config.toml
n_kv_head = 1
vocab_size = 4096
norm = "rmsnorm"
final_lr_fraction = 0.05
Each number is 200 + 20 x the weight over its row's rms, rounded and kept within 0 to 999. Layers, rows and columns count from 0. The size before them is the row's rms in percent of the matrix's.

# layer 4 attention query, 64x64, rms 0.0363, rows 0-63, columns 0-63
038,213,224,196,183,220,232,235,205,197,214,180,212,159,242,219,218,216,188,223,226,194,193,208,223,199,171,214,226,241,196,233,174,200,206,218,161,200,252,199,202,209,193,214,218,199,217,204,209,221,160,217,210,200,195,186,202,181,209,180,193,207,214,193,198
064,195,191,216,189,195,213,256,208,225,240,185,202,194,208,178,174,211,219,188,203,183,194,187,194,210,221,219,205,236,204,211,193,195,214,204,208,193,197,179,179,185,200,183,223,214,202,186,229,193,153,226,185,169,142,173,190,185,180,178,211,192,167,188,188
064,194,216,231,182,211,201,254,196,217,214,228,182,174,223,220,207,217,181,199,217,179,205,192,168,205,226,218,212,228,224,210,182,187,215,212,200,171,202,215,198,202,184,186,211,235,206,217,198,206,189,209,177,174,180,190,213,152,178,158,205,192,157,204,207
049,201,191,206,233,197,178,222,199,217,192,220,188,226,189,181,184,170,175,199,191,213,205,179,194,170,206,169,172,194,211,166,218,199,187,183,245,208,183,166,181,183,200,187,195,207,190,192,230,159,205,185,178,173,230,201,191,199,172,214,162,194,180,224,230
058,176,218,205,220,179,158,218,191,206,205,222,196,253,209,196,202,179,184,201,182,208,218,177,203,211,229,162,210,215,195,174,211,165,176,198,225,218,219,188,158,182,196,182,225,225,211,207,207,169,186,210,200,192,192,211,179,184,220,190,198,178,207,187,244
065,198,236,201,207,217,172,181,173,167,175,177,191,202,172,182,203,210,206,179,178,221,220,188,217,193,180,201,203,166,183,183,213,223,209,193,235,219,189,183,187,199,210,202,226,226,185,189,173,263,227,194,220,202,240,202,223,207,203,198,200,177,174,210,188
067,198,188,223,162,224,230,175,212,194,190,200,206,179,200,216,181,202,187,194,225,188,184,229,197,213,215,232,189,182,178,240,211,214,252,182,179,175,214,228,223,209,160,215,189,179,175,185,184,204,221,194,209,200,197,192,203,207,218,223,221,210,244,208,177
088,196,192,201,203,163,192,226,202,203,217,232,176,205,225,212,215,196,181,220,195,152,196,185,175,234,225,208,201,215,204,211,192,212,218,168,171,169,195,193,225,205,175,213,213,216,193,233,230,180,184,227,234,166,160,201,200,197,195,209,215,212,229,180,196
075,185,184,176,198,227,222,198,220,209,192,215,212,204,177,204,170,212,192,186,226,212,222,214,232,187,210,237,188,201,172,206,203,200,222,201,196,221,184,213,214,163,185,193,210,175,189,192,183,182,199,182,143,171,217,225,178,184,163,202,150,212,182,213,209
091,181,181,203,206,168,200,213,205,205,223,216,194,194,226,199,192,200,155,242,185,192,216,214,177,234,180,202,186,203,212,192,180,198,206,204,165,200,186,194,215,213,221,209,215,219,226,220,207,175,168,234,236,196,176,215,208,199,205,211,219,233,253,187,171
085,185,220,197,224,191,194,219,187,229,191,229,180,202,237,192,192,216,156,191,188,183,177,181,198,199,200,179,208,233,221,176,192,205,172,210,210,239,203,207,192,198,230,189,229,221,200,211,220,161,184,228,173,225,186,208,168,203,189,223,155,193,186,197,211
117,189,196,215,167,237,221,182,193,176,200,184,231,208,171,238,165,198,222,216,230,225,211,232,209,217,201,209,186,186,176,246,170,196,218,210,224,206,206,212,180,195,180,196,201,209,194,165,174,222,194,182,189,192,177,184,224,202,214,187,239,207,210,196,183
105,216,186,213,158,178,215,265,191,191,220,226,192,179,189,204,200,198,182,212,226,211,210,223,200,219,227,202,219,187,199,186,162,200,197,213,212,190,193,231,183,223,184,188,215,188,236,188,195,169,166,222,193,194,173,214,227,156,200,190,187,198,209,203,194
104,167,196,209,177,229,181,252,234,214,199,203,186,192,205,195,219,211,200,203,183,219,193,186,216,232,183,205,189,185,222,173,198,189,195,180,172,204,192,203,171,204,209,185,196,195,214,224,193,189,186,202,186,209,206,200,157,164,201,203,171,236,198,142,233
103,193,201,214,198,191,209,208,167,181,245,197,165,159,158,194,232,196,161,198,212,199,230,234,220,213,218,195,218,170,180,211,203,236,230,197,195,201,197,176,179,198,171,204,199,204,197,194,181,211,194,194,214,164,186,180,212,215,213,207,172,186,217,231,200
107,198,219,186,209,199,177,212,177,200,162,194,193,157,220,176,197,199,188,178,191,201,196,187,185,229,215,215,182,184,219,199,271,196,208,187,181,154,186,178,217,212,195,209,214,185,189,201,199,218,216,183,169,192,200,185,226,235,166,179,186,187,211,219,190
100,181,213,218,215,185,196,173,217,216,205,215,220,240,201,222,185,172,187,221,192,193,194,179,229,167,184,176,191,234,210,184,203,185,175,216,194,225,231,225,195,185,225,208,200,196,210,215,181,189,204,197,198,216,217,264,197,243,205,193,190,214,235,214,216
100,203,171,197,157,183,201,187,200,187,189,218,207,210,183,197,185,200,212,224,178,196,205,196,195,190,231,211,176,211,191,219,171,208,196,214,208,220,187,222,203,237,194,223,177,202,198,218,178,200,198,211,235,217,205,230,173,158,200,179,241,216,170,148,167
097,186,197,201,225,223,214,145,196,205,178,182,186,177,207,218,200,197,201,181,173,213,204,193,202,187,166,205,174,191,213,229,186,233,180,209,234,239,212,185,212,207,198,222,192,197,195,231,175,240,213,184,235,198,215,188,203,194,214,201,230,170,167,196,226
101,220,183,191,186,204,204,228,203,222,196,191,197,224,223,205,204,211,191,218,194,194,184,223,177,171,159,174,177,214,188,188,176,186,180,189,171,185,208,191,152,240,202,219,202,240,218,191,215,189,191,208,196,191,208,241,175,153,194,209,216,201,215,192,164
105,181,190,193,206,199,220,202,159,200,182,212,206,172,180,219,162,198,184,234,230,239,237,235,196,230,205,221,194,222,212,236,181,215,202,221,221,229,209,222,187,214,203,208,169,205,198,199,183,199,221,191,201,211,190,207,216,214,211,172,200,179,182,240,175
165,232,202,186,233,177,173,194,195,215,199,195,197,244,191,180,222,203,217,173,168,182,187,175,176,162,179,197,214,211,211,175,214,185,178,189,204,187,197,164,214,215,197,225,200,198,215,230,218,192,228,214,230,187,236,232,172,208,201,192,189,204,168,182,218
101,180,213,187,221,183,188,173,233,210,165,221,228,205,187,204,232,225,219,182,171,168,175,191,167,191,161,185,207,208,200,232,220,186,185,149,190,191,195,158,224,191,206,185,201,187,200,235,197,198,208,191,215,178,201,208,175,206,195,208,221,194,198,175,204
098,206,211,196,182,213,230,233,217,210,216,195,210,190,213,187,198,210,188,229,221,208,203,198,211,235,221,195,231,185,189,203,176,200,226,198,207,224,197,240,190,210,198,214,182,166,223,192,219,168,183,198,158,214,181,153,214,204,188,214,191,221,252,214,170
100,167,199,226,161,185,190,230,204,169,189,219,195,191,215,171,195,205,194,248,199,206,187,214,198,216,234,218,197,177,228,187,171,184,231,205,170,171,182,242,223,237,196,200,174,195,192,188,190,214,200,212,193,207,190,207,197,203,218,193,200,213,212,212,153
136,230,179,194,228,207,201,194,187,249,157,182,222,228,203,194,196,210,171,193,186,196,195,221,182,195,213,219,199,160,193,184,216,238,182,154,188,212,212,168,198,202,182,187,180,222,214,214,185,231,234,218,219,200,181,186,190,199,170,190,192,199,216,183,187
097,187,185,236,183,213,193,185,203,193,175,211,217,170,161,199,216,197,229,169,191,217,205,176,197,191,213,222,239,178,180,211,181,196,189,169,197,196,189,168,194,207,157,179,202,211,214,197,166,204,211,216,183,160,170,177,199,223,244,190,183,192,199,216,197
105,215,202,186,208,189,196,193,182,197,191,192,210,232,202,171,249,185,225,186,161,197,204,198,188,181,177,167,182,190,227,163,185,198,196,189,155,199,171,186,187,233,181,220,226,199,217,183,207,192,200,205,207,199,230,236,200,176,174,199,202,188,185,192,154
118,194,210,203,166,189,215,196,186,164,198,215,206,171,161,212,195,168,216,215,205,233,236,225,211,201,212,209,212,222,170,233,157,193,188,203,213,210,193,216,180,208,173,179,202,206,209,150,209,192,189,207,190,220,181,225,231,202,227,194,222,213,221,195,176
107,158,194,201,173,181,226,216,201,190,189,221,205,175,225,214,247,200,183,212,215,196,174,212,224,230,191,183,207,181,195,211,181,182,191,193,154,181,181,205,206,209,202,192,184,194,182,214,195,175,158,215,193,218,194,171,200,186,184,211,205,219,261,197,181
134,195,200,224,173,238,224,205,178,201,177,199,220,168,200,216,168,187,189,226,211,221,230,209,235,204,233,211,202,164,206,224,208,212,214,207,190,208,213,219,197,171,179,177,188,210,192,168,174,205,187,199,179,206,137,187,206,191,203,217,214,197,221,227,196
110,171,216,172,219,162,181,200,231,248,152,218,216,209,220,195,228,204,196,206,193,204,184,223,182,216,190,220,182,220,221,214,237,199,179,204,162,162,209,204,222,206,219,205,188,215,200,192,192,192,194,191,221,203,176,225,188,219,191,190,182,190,206,177,168
095,201,169,206,149,236,231,198,183,194,168,193,211,165,197,205,189,227,220,209,224,190,216,221,211,193,220,214,190,169,182,212,201,206,215,178,179,196,187,225,196,189,188,195,197,191,184,181,190,231,214,188,189,226,178,163,228,233,219,208,228,202,228,204,170
067,210,189,175,165,250,229,183,203,203,185,180,232,181,189,215,196,218,208,220,215,229,186,198,221,199,194,227,192,207,181,232,194,192,229,177,179,221,192,219,189,199,206,210,234,174,199,197,204,224,183,173,199,188,220,202,178,188,233,196,173,195,227,249,206
083,195,211,232,221,218,176,175,223,220,222,208,259,207,216,211,225,204,202,226,185,219,144,196,196,160,163,181,208,217,193,222,221,209,187,207,190,182,183,208,184,155,202,187,206,203,167,203,206,213,207,199,170,198,192,201,188,195,202,193,218,225,206,187,187
084,198,227,189,251,168,164,210,214,204,225,227,200,214,206,196,220,175,187,204,190,189,186,173,204,201,184,167,217,247,219,184,198,194,167,221,236,204,232,164,208,208,205,178,198,202,210,221,216,183,187,213,185,183,203,229,174,189,184,196,197,201,178,174,218
074,207,219,172,234,150,169,225,191,199,221,219,178,230,214,208,242,177,187,196,169,203,175,174,186,201,192,173,203,215,195,193,196,189,160,186,207,186,230,179,208,228,217,182,193,195,185,215,225,188,183,209,213,197,217,233,200,193,165,199,213,189,208,175,214
081,173,229,204,241,199,180,222,204,223,235,188,182,208,185,217,188,233,196,186,167,189,241,179,210,201,213,215,223,205,200,166,210,198,206,199,210,205,210,192,185,187,187,221,220,195,217,226,210,184,194,212,212,185,208,186,187,191,173,206,180,215,143,192,251
083,210,169,218,170,226,240,186,191,176,197,185,239,193,177,210,183,188,235,211,216,228,218,240,203,183,199,238,204,183,176,229,190,210,224,201,177,200,188,227,207,207,186,205,216,202,164,156,178,231,190,190,206,201,199,186,219,189,216,206,222,214,199,201,187
075,217,223,188,194,200,203,157,219,225,212,219,201,201,228,207,196,239,228,204,180,183,221,209,175,219,201,211,201,280,225,198,192,185,203,182,174,194,229,194,173,195,202,188,192,240,185,198,212,200,197,199,218,174,195,195,190,177,200,196,179,222,221,204,219
081,200,177,228,165,219,223,191,207,203,226,205,190,216,195,195,173,193,209,213,225,231,217,207,219,173,227,213,218,187,182,208,180,223,234,206,211,211,141,229,200,186,176,184,175,220,187,178,180,199,201,213,164,207,205,209,211,162,203,212,182,181,180,212,229
077,209,161,193,182,212,249,182,195,205,183,192,216,192,185,153,176,200,204,207,217,204,202,224,169,194,199,214,182,186,209,225,212,218,220,204,191,180,187,180,197,180,203,202,198,227,205,170,160,231,201,206,228,215,161,175,232,215,217,188,203,177,230,227,201
104,188,236,192,236,167,169,211,219,233,201,216,187,221,207,183,192,194,171,192,190,201,185,194,205,185,194,172,202,229,222,194,196,208,174,212,232,217,207,176,195,207,214,196,180,195,216,219,234,172,165,232,181,208,199,229,179,177,191,209,178,189,165,179,235
096,197,199,218,164,217,238,208,199,158,200,183,213,204,153,207,173,186,208,216,247,204,207,218,207,167,205,210,181,194,186,236,184,229,231,218,192,179,173,196,203,196,211,231,184,227,211,174,185,223,187,173,203,174,187,215,220,211,209,184,202,188,217,205,185
103,179,195,221,195,176,205,209,209,216,167,181,196,204,156,179,170,186,186,200,207,222,227,197,179,186,214,206,230,212,221,188,251,163,179,170,202,204,174,179,217,240,191,180,211,202,195,232,226,211,189,202,228,192,197,171,185,210,208,231,222,197,205,193,215
088,206,232,203,199,177,196,164,194,203,175,208,200,228,237,188,162,235,195,195,178,205,167,220,208,238,191,177,213,193,204,186,199,157,202,180,207,205,200,220,179,221,186,202,236,218,246,233,221,177,207,196,209,211,191,213,185,213,188,218,194,189,225,221,184
075,179,197,220,176,183,227,178,228,209,232,181,213,187,153,199,213,212,202,189,200,209,182,218,179,216,161,203,212,197,220,237,221,216,230,181,218,212,227,185,188,208,205,227,209,233,209,218,171,190,221,176,214,168,231,198,200,211,194,199,190,157,204,216,188
085,191,197,210,194,208,180,183,191,205,180,209,209,182,240,216,207,214,218,164,187,198,210,178,199,201,219,220,202,231,205,232,211,201,202,167,186,154,181,179,192,202,185,186,186,160,173,191,186,209,196,212,179,198,181,200,237,259,191,198,231,172,209,188,174
094,195,203,226,216,183,202,195,227,217,192,191,230,213,159,171,191,194,182,189,193,204,193,204,196,166,190,210,180,187,214,161,210,193,174,226,226,201,193,180,169,205,205,195,187,193,195,195,190,186,164,209,186,151,180,185,190,156,225,202,183,195,147,208,222
139,224,235,212,231,173,186,180,178,179,201,182,215,186,189,190,178,222,192,176,190,198,196,174,187,159,181,211,189,192,203,179,176,214,182,213,199,229,168,161,179,192,185,194,245,210,199,219,192,191,218,214,205,151,210,177,179,193,183,220,197,190,173,187,219
098,178,213,223,198,209,212,199,179,186,178,229,234,174,191,224,203,221,196,223,211,204,244,204,194,155,189,198,191,207,207,242,208,217,172,219,224,247,215,236,221,219,196,212,210,175,200,212,187,194,203,197,212,181,199,200,206,222,198,211,240,180,180,175,180
100,181,166,203,189,172,204,255,177,195,225,210,171,199,209,208,204,233,177,244,220,193,170,202,203,205,201,217,232,200,201,182,151,196,187,232,204,217,187,190,213,214,194,208,211,216,176,199,195,174,218,205,202,194,164,195,206,174,194,184,202,180,169,226,198
093,216,195,221,205,184,223,252,183,221,214,229,223,189,209,205,203,160,224,227,173,200,184,232,162,230,218,186,220,160,196,190,190,198,215,206,192,205,195,217,213,192,204,180,204,204,188,201,205,206,188,205,174,223,158,200,245,212,196,218,221,190,175,223,214
145,240,195,201,227,194,194,176,203,221,222,185,199,207,164,183,188,197,186,152,215,202,210,186,209,178,187,196,228,220,204,169,214,202,176,202,208,234,196,155,187,155,188,214,226,194,185,227,203,195,197,195,197,185,224,175,189,186,200,204,179,186,152,225,198
102,191,223,203,177,182,203,179,183,177,195,180,213,181,188,180,182,197,217,175,187,207,189,179,246,186,159,185,192,204,192,257,203,160,176,204,224,197,202,139,210,230,188,192,209,191,202,207,194,227,208,192,201,209,213,197,173,197,232,225,190,195,190,208,199
089,190,206,211,197,184,189,225,241,203,190,212,230,228,186,182,169,176,191,173,170,214,237,198,182,245,199,226,188,183,172,183,205,169,213,189,171,194,184,219,195,203,193,187,202,222,216,192,159,232,202,187,198,182,193,202,175,216,190,159,182,217,190,209,184
090,175,201,179,166,214,199,216,227,195,164,232,177,169,206,220,182,211,197,206,187,220,203,196,197,243,221,202,199,232,202,185,220,182,234,169,198,213,216,212,189,180,198,153,212,234,184,188,173,193,196,174,184,166,180,221,193,195,205,194,189,213,187,213,171
197,182,184,182,209,174,178,191,214,224,184,214,176,217,217,157,209,240,182,190,207,154,177,206,165,237,214,203,217,245,230,194,191,190,193,191,183,194,192,183,180,197,197,220,195,200,193,219,221,192,190,213,209,202,214,167,177,225,226,225,205,226,218,189,218
076,211,183,197,168,197,188,211,208,190,190,205,180,192,229,210,224,216,237,184,188,223,187,228,189,151,215,216,170,192,189,198,214,189,184,192,208,164,220,172,189,211,156,191,168,155,176,231,211,214,210,199,211,193,219,199,209,241,207,189,193,173,198,207,220
104,197,208,230,214,189,207,196,214,222,194,172,208,216,172,169,163,200,217,197,181,243,240,233,213,164,169,194,215,219,190,192,201,196,191,210,221,203,208,193,189,197,197,214,236,197,217,220,188,217,192,209,202,155,188,217,187,173,238,209,178,177,231,220,195
121,168,176,182,221,185,187,182,200,219,252,196,196,198,194,188,212,207,164,185,202,176,195,226,189,180,194,206,242,234,235,182,199,204,158,180,187,229,198,160,177,178,186,216,207,197,171,206,220,214,190,178,202,195,216,174,234,198,210,201,188,189,184,203,199
067,199,188,199,193,220,200,169,238,195,220,184,205,219,191,177,191,204,231,207,202,212,200,185,152,211,190,180,246,193,194,210,205,208,189,157,198,216,222,174,182,158,188,167,187,200,221,214,191,198,228,183,201,217,211,191,227,226,167,221,191,184,219,215,232
162,191,211,213,192,215,236,217,209,178,202,164,212,202,198,220,180,170,222,240,220,230,224,194,240,180,204,211,191,192,202,216,189,212,216,252,226,226,203,216,220,200,224,186,189,231,195,167,197,216,198,184,188,185,200,238,216,176,202,191,210,169,194,222,205
084,220,204,189,221,187,206,192,226,203,197,193,220,167,211,210,171,225,216,177,170,183,222,204,181,190,170,226,211,214,193,189,217,189,201,198,227,149,175,191,217,191,215,224,203,210,168,198,229,196,207,209,230,221,228,168,189,220,181,218,155,197,175,225,189